{
  "d_model": 96,
  "n_head": 3,
  "activation": "swiglu",
  "norm": "rmsnorm",
  "bias": "none",
  "tie_embeddings": "early",
  "init": "trunc",
  "init_std_o": 0.0114,
  "optimizer": "muon_variant",
  "decay_fraction": 0.766,
  "final_lr_fraction": 0.02,
  "batch_tokens": [8192, 16384, 24576],
  "steps": 9513,
  "dataset": "wikipedia_en"
}
Each number is 128 + 32 x the weight over its row's rms, rounded and kept within 0 to 255. Layers, rows and columns count from 0. Numbers have three digits each. The size before them is the row's rms in percent of the matrix's.

# layer 7 MLP gate, 256x96, rms 0.225, rows 102-150, columns 0-95
102:165132120066158146136096148163095177136062140162107182137037101124124144110114103160103150114152162139104171155105147049175075123177151078138121105162147147146152150108126161191142145180126161137132150149133171130108136164180116153184097096100174154127103155123125190100153143133108176162
099:162107078114130103108145125092135207090116140122063144139176086125142134150119124068121143169186077122107189085107131091141169147108107113098069073127101127144128151093121127167116119079180133130164162144138079168127167143149090151129130112143140124140125196096139148167169085105189138210
098:136136116114077068170117168102114108156146099099199120138059104139164108113076152140111066144158148078121160111187149131106079130093112146151160096141142175104114122098151104171121150071149149119100089120097140197105150100163116107115164109123169144054081107125094057070138155123101118103
099:149163092142077104122145130141165091121137101137121122093146129104105037106121139152151148151140094203148138094111169122097141098148118120089142128095177138149243065094138139158125114126092096160105125167135127095124103126154134203179141097103099109178102127137140185138088159123109051150
097:202119119131053159129186166142130158099100092144127118072119082105094128096161073156093177148150142115092078101104159170115105114139134111179110129058069165159143091105211097134191164138134154106171103110127158128114147138160144097167109137141134093123087099101123138088149125128191134150
090:183116121171182111161095152050183143133138166109170160091140122195147156091097101162142117161138124114137147152150114137119085166100118091126204153146186153087109117160100094132145183140157137072146095186151142143125112084129086074074146140135108167151124149191134103096108097109154080119
105:102114140081072157148084133094153105052117152152119113134128143148145171137177088137101110096138174184133165144121128156083133127115102158180127109172139169112094111174140118150139111127129114128112188104112222135109161086092109116136152137147162117181159062133161156081223168144140078119
102:113080147178080170132182126102136176084132184126143126190136119115103160158141155121129114099055166178090087147126107104089127146112146179141120172059107166109061132134115097105159083108168150129172105134137113105191118134126114081155096103142153090167102155101175111099207149155121119111
094:155115097175154104148115131132154128051136139106105166128099131163135085169091105042112137109162182161101179117189129150134114157094130177071108114145167132114092134137114086185105095111093124151073106092114158175048112075063101132121130134130168153164098077121160114108120126114138086149
109:124170134094117182131147147149092128151170121093077149117154142107121126173104178113142181167131101069146093163141164053161106159167141047118123154102157148107127135078135077125094153150089147074136131136210089136127137111125179064167083169121155115059148149107138115162113130115135100096
102:152091082108135112085112189144104136122186167181125134183111144189133190175148081107190147096217086123087125036121103102145110167111117124163157125119066170121157115153139096151107114130144159101080122093118165111114132131132174152118098154108105179141148151129126143082148161157150134120
092:063105130128089149085086138161131056162107138112090069143101168119179112098176127122147156096196113136112190160110116147105098137124149116104120111139123134099173115117149053135166130102067200162089159110159087166089114126101161119164117056085173130105114133140143095141148164145172108104
097:125146124102129070134067184165138131109111133113136122190165114098092074147122101076116163166138145150055119138154134121126167136099112143160105121132080130118110137137137150167116133073147103110033162170164157133181144128150086091115206097132066072116160116064169166146167139146140133141
109:094140135107121155127079131167101143089094159120156136177119133131124104149107150128153174160129187105082159135074091103127119132097143141149157147156118077179156088138196140100167058135107131084126137125128187135128098119123216071157193133136124130080062147111060146151142166163120070136
133:171121184141163114076119162134143095110132103098131136147146102075144141158115119164092110115140113096081000146136107113155151134119144131106121117121099157160142062125151168115125104067122177142140140121122129143125139114142150114054126074110102127137158146167100107117115119124110151109
093:104098188162188087078122112133109167136092143098175137116216145098128110075111125115131183103142082098098160134076167141088097109115134132180083203118154136107142131111167126143115160175085167142148066188116171097184144144139152116152150117146121085125119145187078154134103144118118107113
095:099095107118144091129195140143163156139126143102136095088198113047100128121138213189122126199154155142106094181161116090155161125137083137095110130167133136160097126148134162135070128111125081091144161201188045117076117119099125108141111130129104106152140147146134173111131120115155115144
089:118129142104159142149114189041144088140173189132076123120092156121112126097178129169121126158114157155122202092070150131127115094111132136138113137091116157164136078087158094147157166020091109129158089117121119161128172139097113118140125085174128131140097164174144130115180161107138084079
093:123117155165067173148111137136178076111143107113126069162120147108108146149146121139073107184124180125099169127101100129120088070091148107120070114159157085155074088126088125108147097086134172132107145140143117142121167092155122116190144102158117110144179118159161190077090162172083058087
101:138123166130152062162131165096115125131112112106184162110117083089151159161085144194075081155080103159107027116147121107097106115086186101072128138118128108143121135084164152078154101140150138091164118124090133116119143183097062151103119104160164102110143124188171142137173146121135085151
102:084119123137155091138158170129108144066137182091159151128183151103165096108166085132118129066162106084055139098158155080175139159109147098122182158132106088089113174094122130101206152131106100191121175147118203120100094100181129082118137075093136114136131162117132133147142112161151125142
099:145127085132071137129123169165154170144109162136158125154167074181116151139109135118150210134118085170155114139137109129146139154125168134117077124089106060140084111144127086156163107197129055099176187119116149140196106176129156117108170088084168144161120098116093140147100144136187122173
088:130146042105154133078106185069032147144104137121132136145133120130109144140171099098120147122124156078152098115128149091168105119121099135148100174079096095134179116170085083154076092142135123153072117119109099141121107103140105118110106170138169070077104138073219110121109097145099133140
100:109143111126147177147161101129141090123113160146153078090119135131149074092096074140149127168158092155129058152139121133096098124156101115125096101123088117102171119159052098150153103068112120134114117046150181100117205124157098076158134126070155099218124135124120116112147077152089156140
104:116154097148130083120139175133148112059148088134142160081087080207115131102164101146118166123106164060176129092083086102160094074140122100115161138130125158166145137144148081190179128158132118121128146134188106083128123088134113175152163114067127155163105127110170171067155163109087130144
098:073112163064107133164137051096147146099109109130145125140105098084104147144136164193145118145166147121134156161124163123127164214139134033129111090112110123146135113144143138132092077137133154096122134102111086117104087093047106134146147106130113167172168172162133131135144194181114162070
091:130161146111111134162114138117108140097122135120056087145104137102106181133119146150126168205135087137075111101158056173145179145132159070115086164180138143167092106098096203105184143120107164100157116175134162166167162150148068157174102110110062091101159140142121154159100139135117119129
094:119135142138145133178176182182139151183107117053066107061128169187137117160083140082184132103093177093136123127094174114165122110123151220125141080107136148116159141162110102112162099148074114117193114145085116150135147110154155125107129112141124184117096104169091118083145144144108141151
103:092071159177185087119111092191094124079120163148130158128109085175200137131088111102137160172158123117127068123210074115080123102092108137096117123101141101133174114107070171159165094147122146133117107160129135179120131113149145084165112138097145129172165088107093098157080133126154152086
103:102087175153147132106045094105144112046098129123177117145126130137134132119156156158097119141187150168117174124135152148091152104079115091045086131103062105171172165093119151124155115135167097129166149110154200151112154115151115155133205128135114113121164084119128117182109181137125110164
105:107151119156103107115067109119123101121119141140165119096111138108145097234153128112090075123149151172134193099129078081121139165110088192123129135066162168120155084170143074090127117182136134094107154101084112073099152149144134114131089113142136098153163205122149102069160149175134143122
103:135128124112100100080100127139142104139173108172105183138194109121080122110175133176141142113185086150121089140051146127142051159051160128130126165146172138101121167137116155172144136115093142140185132130107157067140177118159067119122132085106140111149171092141106066156134174081162110118
107:094144149100093112105127137116100106138112129121122100120144162071130163120142170112162137151076118117127058141127127111131122084140134112135130110044151170108117176079153101152081126113147141074162127156126076149166130163057129181146124150146026146145123124122116229184082145079125098107
102:135091113172160067170155160143073141113113133118085134157116147138144103122158122143186150108160116151086085132112096106145135151155081177102172121126099164104157148113128148119093121119166119083184191070145121224146182142141212142122107122082064101109111136126137142119189177138117122165
103:108125141123135124174121102168142149149146156081121115147064124174141130180108138147127108131125135151127062131091178145123179148146154104120128112071103170164198168090146104161154147154130126074077088154204111124138147159129143080119121088061155078078097082134135175084123094064178143122
110:149127128081083082210097113080202085145090152103114083143040144117128140126134123102098089164145144096130100144085171142098102140101110157165150163179158141142154136104159133168180144150063089126114133127143155116145107120141116107166153084133111184186139094083159141066160103166156131132
098:140125200091103171107151127131159135139180141132143112092088090192100109095111176145093111125167115171121151127140080039083103149141133155113112124095131102159130109098107122191163113133121182098129211132114129143146162111162122178142135127195186145116136109108121141149051110137109141209
097:140168097177129135093158148140120073152117097089161156106098117100159142147193094157098160071170109109069063156053129137107126161122147156108171162149158158160105061129112115144124174112069102161129137111098147184117170128129169112140106216128091155135127084176152127153155095127132165141
098:160125107180118123108152136099068137067130122104114156177076098114105147144154146096162132190150089112124113123185113120137157047125143176098109122181108169113082154117136153191152164106120165093172165142124120171151131098100138178110135188140198089094176107086142120134116089155141074088
106:187178136147136138130156125116125142105178122155136034110163143154133162097208135188097193133132137167069115133101137151130059163146078172141127175109159093148168115193089164150123105164173177151141157104113123164139123109124193125139137134141154115132163133083106143118107142157185132164
110:136048170179151109119098181150087138105150158142146134178136157138100185157148122134136078170135139114116090090112105118133157123079054094141164144133094176129114100134158124162119125184076139161142151153148129176137165096085094085158152088104073061131115089085176131137104155111075117175
091:101168157139127102086160127127146135162137182035159138137157135174158095113174081124136147191100142087126136167101131075083164129160182063093110128108155127103159164094114082099143109126107137170163161127144086101143139070146156097123219113112145108127101152176158135164092098083105128153
105:102076055110144152087110083120165110148161088100128164108122114195156124103107103158141131117200136160158069086107148120128149116075033108127094126130164149129100172140141125149131172153160163127135101143166161105182191065130160071132202111148135165127105118149116078144121117137139140125
114:184124139141150146126101181112092091103173123147161143129128161199131114124164221077104114155163168139106134157215097126137134115123108058114138149139118124170097137168141103091136081085175124131173156088101178158183153103077114106134131135103125077113140104089099139057120100155133099120
100:152126178140088131133121077118066135100198082103111092126145127110091138109154171200105107118115136168171147060123080189090115106082096144172090138090115051120140168200117139181164119141173123067127129120150127161139098126103142163146172183156141123127075128119140148094110143137140114116
089:103149136098147098158160142159095085114112119153112088108130123126097086128118121078153074197101133176110139131178148091087171084112175086144094084096126113163058121132197125124131091149097133049060137113111198191135157129161096125133125104113133120081176177135097138159145150109130141090
101:153123165020193161143099134114148097137140137098163092141123147174125077116142089152145125158110138110105102152181134146099183122096149148101097067125148131129158079172176211162112149124119138120071174098132170150077129106120136127118171083096113151129116170136096188087137166133132079107
095:167142146107165142094113162139107138179159156131160150201177125139143063179141122175164085108090081110095128157096208106099125107165077088139079067073095149108110159091095140105164141111131148118120124135119160102120131142115127092148161079162153161111155065155161108164077135157098173108
090:149108140082116146100165088126138150147172155146172129143147151156219078063119154148148168128191089156137142175134149122121157119161168176167176169081146149083154125176124080146117098162108070163146168120179086084099095147060155138162158146173167105131108134119140121131115100124145145086
# layer 7 MLP up, 256x96, rms 0.243, rows 102-149, columns 0-95
093:103157090169130127097134132158167147173132153107133122157153124164107217103128164125134103152131094151184137082105074081128151201078136177100132131166125149187064070180093133133110100103185085098164119155127117092095102164100161147122064113095065089122124145115116168135146111146118134104
093:113129129171129115130134125150160065124222147132129145118112102144148119077085155105136146155118185127139050163175133208080104113120114145079151143114125121154116142155128129109099090045147120094103133137109140118082153096159061120091151166120138072145160092122125082113104203143074110092
096:117068150126135147088127162153152114117087144110135174147157142157117140121118184092151177101112165150195126088147104152175040078132154098135106140134143121107083139147083093130146155150142173115125139100106128065098120140210112085162133129102170138145203094153096149120154146158062137059
086:142134150133165132064181154117119076144149187139149115164136137115117098116098135194121167089121082142109157121157114124153147079158155131124066120101149132092124174129128165094118182159157109138142137239168083089142142148141125118102154225166101148140082118138146125129098078151132093188
104:118125141095164152187123160157131144159100130146127070063148120101138185113159110094130066150170151143110060137127161079116126151097106173099151119028104124133123106153164156054142101134091121144130128140112060105136134134126080113153095188091099129148175090118191116101114144097078141099
096:160145177167143158152159141091156138082172139091114130154181123165085124139118135189133177165121144117131157095087137089134133137092131133117116084116064135109130120102109144080140195211143161063163119132176163074127131110144101069171148121187121126169120141196129137064129128162090094108
110:106120123126171056126109087155130159070145142127104191079122135226146097134085126123143128085111149071178114103114157130112086158148064167119139118132095164152146137117181106098058137146156144079102139099090137155119169127142096121137145060102091121148110133106068139097082124104094099076
110:106038161114137127122130135077181118139161159035153152144156146163110146120117112115138120104071166127111133171096077103139148162085099145107115168124136193098127158128196104101190133086142140165123123114133125108188114109106141112213110114126133112095060098129098133112106183114148086093
085:180080150119150094104132128078117154101110201141081174141117112134119130109150152174075148146110107142153100172103163124115145149144123140141229133052137048099196147095170150115094164146142131165167141111153108157114093083168166085112167128141134081090105119120104138124068124097134116100
097:111110084153167084138107171144151106133136134155170200169115103176165093126130103125087057047104121143053156139092129194140188129151080142125095132118117174146137110160117109156160109084154129149114119153118135055112134121134130185121137079128116123188079100174142096148118128129173159173
111:139079130077158150068146161156110104092140158150125117125156072140090148108144101156061087200135151143083140117160137098136071116114107136129145095159124199176163094108144115149112135089118187103048098105161125149219142117179102119149165139094154153172129091123157175113123114103103125124
091:152087131089087062092154151082166129167147178107125136088124112190192118083106172134097133131133093104137090116172124126173130093169137107122189094087097056066091115146234167122129152121175160140101110138078130129115102097119137143138114109131128124124122165117117128156173075116085122136
103:106107151152119127174084096133121124165137127103101043148139069105199097119126109181157110098116076134102117124139135145143170123091131107151160186129065126145149135157109172121118091107126119137040139096172108132130079152057177142122129106116089093137169151175097140125168194140138121201
110:206076068115141122203171173119130155061127091173097144166119097165176098154110193136096116164162110167196089101117151144126151141150138147152128127143100100138153108096107100092119166087123116123125115078183078136103143106112109069118178095156132130126134060116138096132133122183160129112
124:050082081137126178118103080115151136059119073143123075134090141136170127108073151179106129109106132119137195107163155124132114116110108105155187089097135050113112179138135199113162113146188155118107097176122148130118080186140134111156128136131111108137118101107073090136148126101127098072
089:169095064146138135146138108192151173141157148150082194130171178145163140149179149122122101113174110119101095121135100159073134194113112152074154173160129137124172170109111120135102134086125126129158132082125126172117119156109156186143181104127082198144118106095101114140144211062131121151
085:110067144123120169125179133148181135125161145160178108115085088138149141096131100172178133080141157126057109157112065131144147124126172181101106155113145159183122106147158158133081110154067102089127137148154121130128142145203143149152096143182148069165132113130152158120206096189154096153
090:103149107111131098110094092111131136131081112130112096101084108159127109120090134179187108101094090102092147105086105107141158165161159118104100184162103111137160100161179174075120126158099149112164098089105121170128147165122142141133083167047110139087071213124118128104088111102088083200
101:168126127156104201128087142154180090114109128140143160120096153163108137174111135047116171149171111112191149120156161134148124105094156129120153081147064164114112112174106100103174140093083103132159150105115129103120187182105160157124177166169181109143201145096134113108160167150123063149
093:113093122188224159163092122110087135142105114124194134143151115156170119126124100150105094133116133137149108141086115119069138102131153066152143139095098137151174092171142119147135123156191096129070172093159145098144133158089067081165167095164165160085123130131140165110116141041156132166
099:194099120124142198195125120109145121195150113169104152162118143109053191113108147098109109089120132103157133133100139123159109174172100089120126124139119139079159134165155043149102180088174186165131050145137135083125119102123117126151128120154089143096100143132129087120129149184141113070
097:116137144122132114089115125064119108106091122144192149075125148066168141143180134157104107138153136102138146131069117131139204165149062081070122117113126130106163125134087161137104107080104145152129118152150145194102134082152123085172134206100086072083153123116140144145088154132054163106
095:123160079147122110117119152097131153123141124084177121132153176117160158119161088144097184075180122099208111137112102065130094153122159148124185142101138155136131161146100114145061097143147149121083129191156170175141202142126121086101142146094106107120037119095156124056135139151099124095
094:117070158182165107161088180120140165105134125141136132159099141123132173153120137084138121145120169163146175061192120132101093124130137164117109152065141092124161109105128117067098102168053089120133087148158119154153141167111094104094076199123123142114087122096165196095169139149176134175
103:116136123120148144042193121146100156080145078086121139125188070092138163132095152099137165094095146137146069060163132142133123094073132109126149115114151146182125111146165145074157160116104105143135148157201103138107137110137101143229112136136087157122144121112168100176180121117131180128
085:136114159098154083087101144133061167091144110127143118218120157118150141185081145156098149107115128114079208138104105092180155121145159076111074091115142112061192107121084159129135162091130106065153132127130119124176138118164122174088143126141114134110174117147098167070165142144146148158
100:179101147150118165129071034129081132095120085145082085124084164128077158149083159145112118145139119075131072159149093176122160151145117049116137150162114112117125103159133169131170120116138181108111103098136173128090142110196143156207114207152126117107141170124103106146154139127112124138
094:155116102104095099112119118077111129126161193181126154135119136111098156195134126117154130114147194119135070153150096136105134107130143150144104108117085106107122129093141147139106111155093114133114079069167109126161043070109109154098115116114137142128199227168113143150156043072156100149
104:104093097128174109137107082187142103111089104161106118088101120154123161113081154105102034155151198068112168101151143119182123111174058100113100049097142123096093133117076145142146170127133153136088119138103118165108179114144176156183096117164145149131142116100101143146084154149164128118
103:129194192112082093149127118182139140110117101085117092151150088135097148071163113124168061155129103089189156124179078153162164151100134144100122104132148146077089149182089081156109075133137145083098170142114123098064164166150081155170097126096103141120139096159174110138152141130125128080
102:128175151157113129127125155138088187139151112130088165150126149155108162102105156137182188115165075135202103096122071174110101093158128108133097133197181134134091146155105138111071191078162128114152097120169136157077125085107102193129113118113136140153180076151083189152124114133150115099
112:080158146055128106136155159197080107159106122142213135088132168171144147092143123133142151107110078176051156132118166127166082104117130085162164084136068160137167113141109208113105089117109148114127104113135141091073092124131094125116103105151099115126115127116108109163139064189142136144
103:165106116145130149085132112134152106081139149110132157124084111121116124168087178135053108142152137142140186111150202076082162114127074161103123238144129131132110142114076101124151121119136115162099133111131160080106121168088101143127214134085102122151098180124164123145110156189179123163
104:152166106127109177092111154172143115081124159090081103119085134166122103092180072160166140142109070104074121097177115132178138134155102091135093108111132110191164138135137110134149041141065085100138144129101076136138148091174187144130106158096132157089138101124096185181080154127122130136
101:120125157157158104142121133219092187159141125088117102092087125172125153221083152177146117133140093157141092148139150139130077114107153056116114106109169097152148074106181109136114161148106162142079177144160130134084149155094139139187119145087119068166097116133126138135078137125075170137
113:079114179147133124058127132158121142134131152148085094129120073131105139109131141120100105112133079183166027075141119117128190142082179158138082143089114101175138140139164177119046097108144126108148157115169102131164135096160138142145134101084088113146175130140077089115136176106067136158
099:097095105100153150132098189180120107119090067111109139142161101088081113102106084127117141090104087192124130116152137116144126147101116139096135093105118229134147190142038135094104171132136155181096130133100152253101153124102121137146114123093123135128100129134104141130092130147162148111
095:177109119142186127141130121124143115140136084089132115124148150124134106079192139150060102118147128121107112148105096142112116117127163139124072115151131173068118131175130017118147123125059183092133098105083174100151119167119151086161138143103135172116162168172152059135161040144123105121
095:120155144156081140160174103143119158073149098159107109121124084132124098113144097099151133124106154126094148111033137131205130084117127141169060178179093165129112107217137164140140071103153132069113117167107153185096146157146086172120153176133153121067127101102156102126138124142130135172
110:129067103076085115128157115134108120133096070168153134101130140160197169089168127137137146184134164086168178134158113163136081152127092163094051140115102130147107150119077119108131053165159146183116139092085190127090115113168133149185146076143155143166118146095145175104143091108135108118
098:076123148181140203110090118154124123089109107127126136087164177155174167149119138124157117135131177113174158169123196119106099104176157064156096132110164110148119105130123084158101102177065119094097129150143126163122192159078153127118200144133097102119089111187170147115112121084098084164
094:155155112154105136137138190051076120114090139138087147156132146144087152182206121153093152139148165071109142080099101154089126142158040175137163173123100164185154137133098086153105092135154137121148144117082166129113145143135169134105120125094162088194131108077093165094148126148158097141
113:189180174122167130169081102106155108202116123149163113154091168171110099121095130163105144147116122179163124147144158098183112141140098153130094103116193160088165133067096170107110114173142097081136103102099130150121141143145171084143083193137126137142089135119046110101147059098120127144
126:151141129129204096177107095180139164127143150122124123165170133098204146147096135128101081158151122156055223148143110099122105125130125154143062106129147129168072164165129092135150174114112119083113164120118165095157171191114182143134095151167103189143094124116100106126159140109135177138
095:177129147084130145128167152096101169154153150127151167160138132142130130103140192109105120083107134126162105167088105123166150082145073117148125089106136172142104127136113128121095083142109160083053120134090113111141152060161070168141178131108145058145139098074183071153213102106137172152
092:094193154109117184122146096119085083117103128087105147048099117182160128138111093099190121158119154200149102086124117184110090133114175092128090096097178150186113060133182113178143083132104119144167126120125151131134188122147108163128136120105121155140111113093123172166140162084152139170
106:171113202117158171138110153121097151152135164179172132129137167152127133173141165092147183134078059168110080161142128140168162153120156136118159074108167127171164084146098095139133165122114133111083138104106134149089091173102163086114077133040115090130097144107155163127207107102109121136
090:105146120160165123126092103159119124032093163123106145162109099207124077140156136138084121106163088148128191092153126084153147165122054110144097085166076121140152126149121085081140144126069138126134073171177129080104136086106104169116123165140098195064110129138120111167127125137120104129
# layer 7 MLP down (transposed), 256x96, rms 0.204, rows 102-149, columns 0-95
096:216122153108114136151098113154156102098149102138097143081144173129152088200066181148129118133117082112093083134187117119149094113123094130154077123117147122092168133110152103156109149120141127089129074041183131124146185123110117117106157106153098154097199096153175133076168123136165108167
092:090141091156201128070149094120101175167135119142104171145146119182128161142116122100113125128108112117173152138127060115089086084182134169178091134165174112160082128137157142146086134160122166147112103167172105117175117104143155116159128131085138174133100184090128187175102035116156106119
098:137054076110172113121148088118086028168135124108124082146180124126149136148164164091112152159137087110130085138121102177099067162101107131144151127124175131102168089101132170141150177157137120140112127131152149110137048155091152135153122078142112104201114166101142089123134150186143142186
087:063100112134138149145159109113112216133101106144141153149149091180145202074136120072174087149153120129130148092139120059134145131057100118093134152086091104170049133106117107104090114143140179113127136108172103163164135074107133124084158092140121101094117156106138109119118118111109102046
107:169094114088124159111171100138122159112161154098099108070137096063120155132088138094145113156087083127112130111189118104156174102134131176104133104124106138138095064128187139099075133163084154184102109107089122158106146203109072164150173184168101135127121108152133099196119158142106160078
096:134153153114163124148144142180059164174138113136135133085144150096196124195121096100076102159153161176149127155121129181116136080135095162082128184130108207120155132117148112123113129142109151222138119073141084124090088116106179151125175102116157051108127146103132130084158110126145162140
100:203085162117129170125219114133157140130151113098097110167133159077139120140097125131145096144164127120140161093095125098132156157146120156145142144140135075151062108109185135168144142111212120141105161113173149154123138120091049140127136110210096126093149132160099117134109146098056198114
097:138108164128133083095169139180117099151132135152121174095218154111147099088063124165137088073168066120168139099088165111133093148126160154141118128099134070189177122118200103116140118131140169130146088126093138095134087153118094141066166183170129107096111153131088093149125152137110180138
092:121171203122169140106063100121129134162166094160146099138133159155172152142111118139153060036082105107125237140146095113158198067150158103118114131168147109104126094179128125126115127105108122118152153159158113132137160167126158117147106091149132177128147159138150134065138104144126186131
092:154137111097099153199141117117164102177144143130108091111067142114134160108133141031113136155139096105105181155082186131133177141144141103134088100160101143102109116083101165172201117147167068105113150183080171137120109102120119139199127090134095121157090127136123117083171109157094128079
109:094093146159195065138164098113138193141126123148065102130144116128129060114088117111103143114057111180141166164061145125132177125131103121130119137125150155095122098124134149138055143089135120163159148150089102077085078062133142110102090064154123099124133140105137137108104169173096072089
094:075162093173194204105103173120063167135149074155163077155132120088107104136122166106133167148097181135191141146084116120153163130117137124132068128096167142116067128131115114085121145102160090142156146145126104082121198126143136119118164168150109066087126083128117189133112125113106167101
100:131176156080167144140115142114123120174083090117151169122157102082144115147140152149115179110119122144166160113188084205102157136098147176167083069118173101109117124121176150139159144175082123093141088177133095170149147106164144120148136104115147179110151118154063145177104106178064097077
103:139107127104106145122150129124139118093194156099119100102115123134086095146136148142113116133146098169062245115138132087110128112197093138133158147110152068144146116119134099140125094163144163138132160057106093143213128102099158101137148189157097150127085121095163149185116187088111098084
111:151148156187120131110113118140107114158122091159147106118111211165182196102101096124121155142070156126147106173090105122150079087133151164200139134152143157178049142136160125117125180155116108075122141185110136091154164129142116175115168142139118106084096106194116166103114156087080158144
090:113129142133063175149115139134141164098082142109159104110101108157071095122146144147148171187107082146192028138127098116154036110149144134152116085070166097106170097126100140097119172162111149119135110136091119081186140141120113106122111093163169105138126137152127144104073084169119094084
086:105133083074134087134125116125131174170071096104114103151149106079135091083114117156078092158082090102086196127093122129118085115074055090133144119121099119141082109071096123070093140130150085134087110173109164144084083081126091176117154089137096134115080133184141134108114144112124182114
089:103089170123154173209154086133187148166127182125100160156133166112083158155088124144078117158105139175143078142144170151151100147107122096173126052103151130130074199126105149173146138108131135165145169174098156121170170048133126122099159124106149099117131114107122172121136103118191121143
097:146098161131103115162099130144113182153123142110107156102131125088097125156112112140097091103119175144149090125083096135128063110167181161120123092106161156216090127159085107139170140104154213089096116082080112120128173078127144121143136112140131141196176117125098102139061092167188179130
100:123145130136191179112180173173144155053138128107100089123208143115164129160158103153192145142201129130101182141182133119144102098124110122150108170104172107068095088114136168157154162178094118130110138131093128144109156096149168102171132090168128108175078160127085114122137160137095172130
092:055120185119107108106073088166102163051131178112108124101138138087197093148175106136143112110151147096090063121145110150164068098100124127146140112096099079124139192135114151082155145194097120114072170134096155158092200156105147076127146120130145141128137102082128114138117122151100146144
093:160106105120130097128103084119172170141201125138164097214126120087106174185088106121121083071180065124075110126143135127115128105098094120168120123201148148097086092119106147104179157097145141119136107146139125079090157105146129159116062135117102139135094177121117143104162123116042104106
090:127089121112095119121136154133075167110162121153147191138104116145149110156151106099103126151140142132126040065165106141071141092125151072183115138097124043117146132120125145123125114145037049140116182117128114142125111122112102163156150092131179189128129124136175185178186140095122133114
104:184120155167106150156179122082145091141149114128122035127113126086105137070119145108140094063145124115033117108159130166115130121123111144168102062110106089131069124093143180179178131142135151097179091140104179167171108104150107155123126142165156127105060130168145095121098121133087142128
101:073049120130125110116174081095161061040095152158156087115133135067124122125157074143140101111109134121123134129044107092068130143078124118119131124152138127158157098112105079086110126117101173085138154108078105091142156208183127111149158108109127155181143110119089121126139110102098119136
098:093095099128145111133119095141171111172155124158100164127081159182136172095165149094162119117130094122122095146116187164053084140091099173142142141187128168115095156117183093141060110123079163119084167113132158106165102112126165072136139179110128068111083123092170133156153062129149118160
099:098127111136062142077175176134156104152166199134170118118179132161143070137166161161151131162155143098147113116111099098144076097153128178154127105063149126169133178135114093123146174147026146174103152177127119119174160119091143073092138093100160129081139117124184116131145142131150155118
096:135181102122143112147166089149125136145116160077151055132119164194173160123122129126098133126082147159178132161073113084176161143080105135077123194106129138100155146127105053120144137117170137145134103081140110144066099167131140133135079130205195126085128118148101130138120209131111109115
107:113093059152124146110104080069095106117123155174095156113110120134145139145147097127095153151131141179135112165132068107084118149176099145113162097167180160135153117158100126124131119118089188101109059115166129109051126167115137117105140086142085091167120159148131068098125097129129136244
106:118096145213186117130141151182112102140146110111083119104104149119082132155070108123109123177130108151083146133113172124044104099149169145149104119126104075168148153129140121122163159145098142152093017180148124112150129076102135150176117094122109097139086118140152171116066121115120187101
094:107152102123121125104140136120127087114189125118112116162078084090139107175131157122104053090133145124136057141080133182154144186148155237147127141113131171140128108129161115113137116160156141084108089159131065090074132162139157166158133159102162171110138178099189081115155154175136145140
105:133166141096037080061070143130143123134164110123147133112122117097113094098155111170099096126124126097131136149129162156116137139083137180065133148102100138189113131137153123196133150154131151063176141096117155078128198127106138107191149152099128133063065106121117124122174183118167148082
102:102118120101147092150100177102169101117129101062138109112097153154080121131168053180130076135132117094118134083143122177183122145165128086174127134144124108135117062110183085126103099158142120144113158128159054110130075084074114157095101109119094199133148137183161156166140140068098103126
102:155115188134155154140125140149127121131143106135146148147178094088131087157077165167134149117145158101183046132166131089132068135138165173114182072088082099133163104126122156120110145137173142166116150129075155155106192159131124106103172104163174076095183118131183083112074150141142164165
106:100172113169115170150190096132150156129156082179099165139135172133172121109162074154071094125118153160064107125159181146075128099112158192128113171092120156097121162130157117104125184142052104132138152093129137076121090118097093100156072160127080168126138086131108094122180172129146136132
113:143159173107182144171205109157115130112100171123127101143080121129081162093123118156111210109119124143124107120107148153141153163186151076208073040129109177089121141134135153148099124107111082139085065082102106139105100107099150154121062138162134104157124125089129135092167128106099147142
092:183157146139111102136090103073086121116139134154160158081085133146143127128156031091080119157101152112112001121168126145148132171143156061105132110117135077093135104092115094172155083091102137126129143161101125126181126064189155133125101125131124106128153105095121137153121108176132142151
095:099057128163104105110131116168147134099080168065163162135119133146103113123169113131080192198125146132152156119141165206120164127112160093100187163146126132166094157099050152141167161103114116138156120109113159151129100094171126127169156143079110112147127143122106171200137085080186137135
101:145110146173158087131123160128096162144083195123156098152131166087153159202151105109166081156165100128104050129124130064067135096136085168102119106145127171099159136105082095117152084079115098100183161134113123131106156079096079141116126153166148121182145129074167134143146072145132154103
105:119108130127048093136092182135073120073124221117097148108138168128150176199095118101098174129074153148179121121172153146133139101155141055120154164124132104129135109129135163113050142145159139108128141108121112142141127099098104141181125156115148138138158149127043103177137064167133134114
097:138114132102154115181091143150174098132132149116144113150094152094092102109143074087181105139134091094109149138049114117130152126090086098064142128143098083160086178082148212145146122110117199115125148134093102095135158108162105070145145051099162146125139112073152138149141151175075159122
094:038114180170116144092110128126121151148151139059113110099128109175175096107099108059139119130104092115054125144127176119174116111049119090146129111126091088150127142107150160132135108140129165173132183119142088123178060139113078130135117112174111117071142159129153140170104099077077159143
109:069148090164159113191143123079132074140161154140124115142109139189080134094196125105127148151077147156152145134072138122101158173130134139130165122175092155064143104191128161079104118090129072085081143113089155164098095141136075111124107118083102095149104100143163127089134176124160162075
118:051141143099125129097208149105123140112093131117149135068131120140100178045128079091120108133099123110149125127128098127166058095137167162131101114135197159133131113121187112118135115154129182192118073106088138088173186109109143143106151117098168136160117188118126156060109145113157094141
099:204147086128164146159137130099170082176121095106197100088163070161153124128176122133124103129201150169090208133147061110146116132097142152151159139149113125113095096097096130148077123085139114177163111069101132164137154194126202092109100123136127137150139171117143137131121170154127133128
094:177049073181129116196130226147152116142126147193189113171099160112158143157130116123102069149133134125176089155153091077094116139136115120125187112155127111128115150132155120067136173074156126082139136169189123170091143159119121100151093137134160101100115113137126120128106071118134149113
095:116095147097201135175125180128058116142118177094117130153153154145070104149113133116080168138132197160194151103183145092121133088142125181133162156128124131099140145100063120099135101159184116142119150103177141119106117145081112143178111097141078162188091106137123065166117175155102105128
096:200138099108082138077174135134127140108137127157137104108145158110126123085122076097113109133105106150173126118161083207124087158091142219147063150128109155076127098140115173111111115137119093127092135097132193104133167124180105157205136099078094096182122145163113095166152127150128088102